Part of a small language model's weights: untied embeddings.
Each number is 128 + 24 x the weight over the matrix's rms, rounded and kept within 0 to 255. Layers, rows and columns count from 0. Numbers have three digits each.

# layer 4 MLP up, 512x192, rms 0.181, rows 480-498, columns 96-143
085118167133125088142135100129122098107116115112113114139113112135163082089141141153135100130096149129144195131104112151108101111115139167143180
118120132119117126128120136159122106136136131132100104101099125110119126111147182101115100132155112143152129116129138124121136081108065130118140
117109138161143156127160133159144134123099136120124144127164099092144186162151136133125120107172119091079137145152125145164127132162127105140110
106117114164123148143123126123146134107139104144129126155120134127108160108177147169138156154153139140089105032140131119129136092106097116113112
160111132115108159108112144082129113146127139131101141167151101128125104120140156136131114142130139147096100136080121129139124097143129098119164
118132087107100142077100089147128126148141103147130159134122121131141142137106114138109104106107097172128115122140105162081129076086111154173115
126127122105143117138115141099142116125160104158121136154114152158136129134130103104131112122139129095136101171075140130142128100143138126139089
113159133134124129117135117127112114117137094129107123142128140168129152158172132183098131144147124112116091106132136144148103127148125133116149
149132126121108150122126154143157170111120135105134119144093140117111106082112071116124102110092127102115085098123105126128183100109132111119129
102099130162111139148146140155146128125103116099125159129108147141139104128125146135081146131134172121163145139089092127120125130167136101156151
133119094113061147152123125139126131170153128153116089119109117139132139146144155096129107084125149147126135113128152113145084127158096103125111
124151086112127133173117125138171094126119146124137107156146156131132111146126094157148130132155121115144158146160149174153130116082174110137139
122114143106087105158113112137099112095159149135126080097157140095153110176110111167139137146122110145118149153125148129156160105145174149113103
118121120129132093084150116115127117119100141183079139178134115132188139144140097124105146148122102148141141122108126125123100151139100153115120
154142114113142105130128083119131128106123135106098115119166120137091109113162122110112108152125120145124087151101123116119146090135156140162157
120118130113118154156098123109132107107132152126138145162113133124141145160095142133112109091139112137184136136095134166121134121139138095135132
140082177113142141100155133146139105155124139160149141122103117120116103123153144156156126144119173146143134103142102130132143119121135103183160
123103090180141170145146126120159111138140121097100128140124116113098099169107120095140106169170137133127111118158136111131133132126113105133125
136163156141178115125125152110126157120170115169154108076132127143130118126195100107107137125079084152163125145152114095110131096111118128139157
# layer 4 MLP down (transposed), 512x192, rms 0.167, rows 480-498, columns 96-143
146122116142154131133152106161143123131121117136100143099174127136150082171117143113144134153109128163099097161152126125100127144160130114164148
142124145109109105133088115168117120131123158157110144146112142095140060130092119094106127097155129132120122105122153117108136122140100144163129
131113104136136121126105119139152176126070116128095126182130138130112109159152080125147157152130126105139125110144108125152121098064101119142148
137139125148087135159112143132134117134143135136131123124098115109130142126119131124119153136121114107107143102126108136123116145114135127139115
099119101112114105167155122122128136158125126087159119109107128106180107129099142139121134113144126158139160145165106152109136133127133159136138
088136149118176099131110077110070137116109157118150139127095142137122081151117138133112143190148127089117106118123158154127150113156110095114162
115142130121146122108116120134093148071121155150126112119101125138122140159096123160147144148119123137159125138079165140095123139130153156128108
120125117121140195102125180143099139127155072095139121134109121101127099121177143125132142165155120121145165115118149106142123100153111120125099
126102151141122146143135136129128139152126141100174107114109116111193166146135139119119084125163142112134103163116121131137130132164135084148149
089152110119161160128108127113125126157105162161138088157081132115116113110161123123124106125163148134145121103120207111127134154158143134102154
110133146162092183120148119151126157118132117140139133105111134142144131125131128112106118153118135094099111130143158103119150128093095115149133
127121115125084173103118082114123120118188069116100140123111142123120127149104153148108110122114105110143111148142122109139144143148134144092145
122154110134107116108136096142133116103140167121090181082086164131145150186066178140142155158132117139153130163105207102141122131189118127108121
154106134130092121074131138103118127094090130114084126187115111135141120119106121117107119096100165105181112144154172103144118165129148132115158
136120094061121156134164127175138120128125147136120144109097120106131140096121130133161099114147160121125145128163150116147173104131131135154115
131089147123108113120150144151097147109068162110104110091162131112136109122132121114147100128156137163123124139136120116130132164131108170128117
118139144096125120104204133133125099154134153140119121145122132100156116126119116113128163121092148150138161121112150100178161132147091169177121
092157148091095125126127104112097142125128134181130126158101123111131127092086116117117147127169164142157101154104123124125137178109108141145143
115125076090147134185157083150049138125152115097156135132100122153130178155168117138102114141165122092114153151170150142080134169128134065083158
# layer 4 MLP gate, 512x192, rms 0.183, rows 481-499, columns 96-143
125179109121101128134121136120136136102156088147142113107130096159140108113116126138091138154104089120165140132119101141108170103117101150130202
167150110061161170080125128130116159111137163153128124137144151119116125127115157146119087098094096128184136132117106151122176128144167164112166
185110118149193129129178136129130128147145152141136171116146142139144125132140134129109107111126114112103108162127100174141151126147126135098128
109098138107118106153173091125124079121119096128172104119147114142126099087117113082131123139125110115144135133133131121132145119090081128087114
116123100103104125077108112139125103128141089134085137166097172130127155162131114127116139169182124138122106139158170153111127140089129123136138
177148171120120153106124113114145143145121131130073139122105145136110126144176131124169104158146119126111117144098125128082161105162145133154116
138120149148159123098133145119139154119138144150108135151126119112147097108184116113144160151133127111116142167132144134088137137133102091092143
105107157144126143165101144136124161112165106146134113126108148118127100176131128122139139119136159100150109154100097121123123135134164137129140
150169138076080133123132135107090133142147123132168181135119138122080148107126134134115160084098125132152146108120148151111112127152074127109123
146120148100130090109168131107147081110148128097105150131123197165151157163123128110121130149131114118087143127146141175139144087151114111150117
134138158143067149108097114093113071102141114175065112146137143146116135131116103117128143104143095159142149130158164092162124156165153136099124
136138057113121152127130156152145165140143091137129128166140121168113099102141149081127125154173164127165090083140150071086129140120115130162134
089157094105137179129122132179124138132109118130148096130106135104105111139109124165131102130119205175069142122145136105150146102109147127118091
150115141132151141171130147150107147137124110140122109143159155113110119127135164090118126146106138115174133138132112145101118117138120107126150
087187149170119103127103079143152140094136149130142097071135122084131121130154115126117157121101090134106123168166120093121144129101131150092110
165150109116121128133174149135111088136143126147140106151101136141146088138113151099111098124098187136132107150157116108158144180139114148137117
135160134151116087149098107120136101130119131162110121143132095121162108093112149137083139122117139115134138150121154147131135129142135168121145
125160124136112176145159090151106122103126179116153146164093083082085151145092106137112118121128148142179084097133125147049129162119105147086116
136159145104135140122133124117093116153134162130128116155100152111168137133121128110123110094127118109149156134139176143116116110122127176113120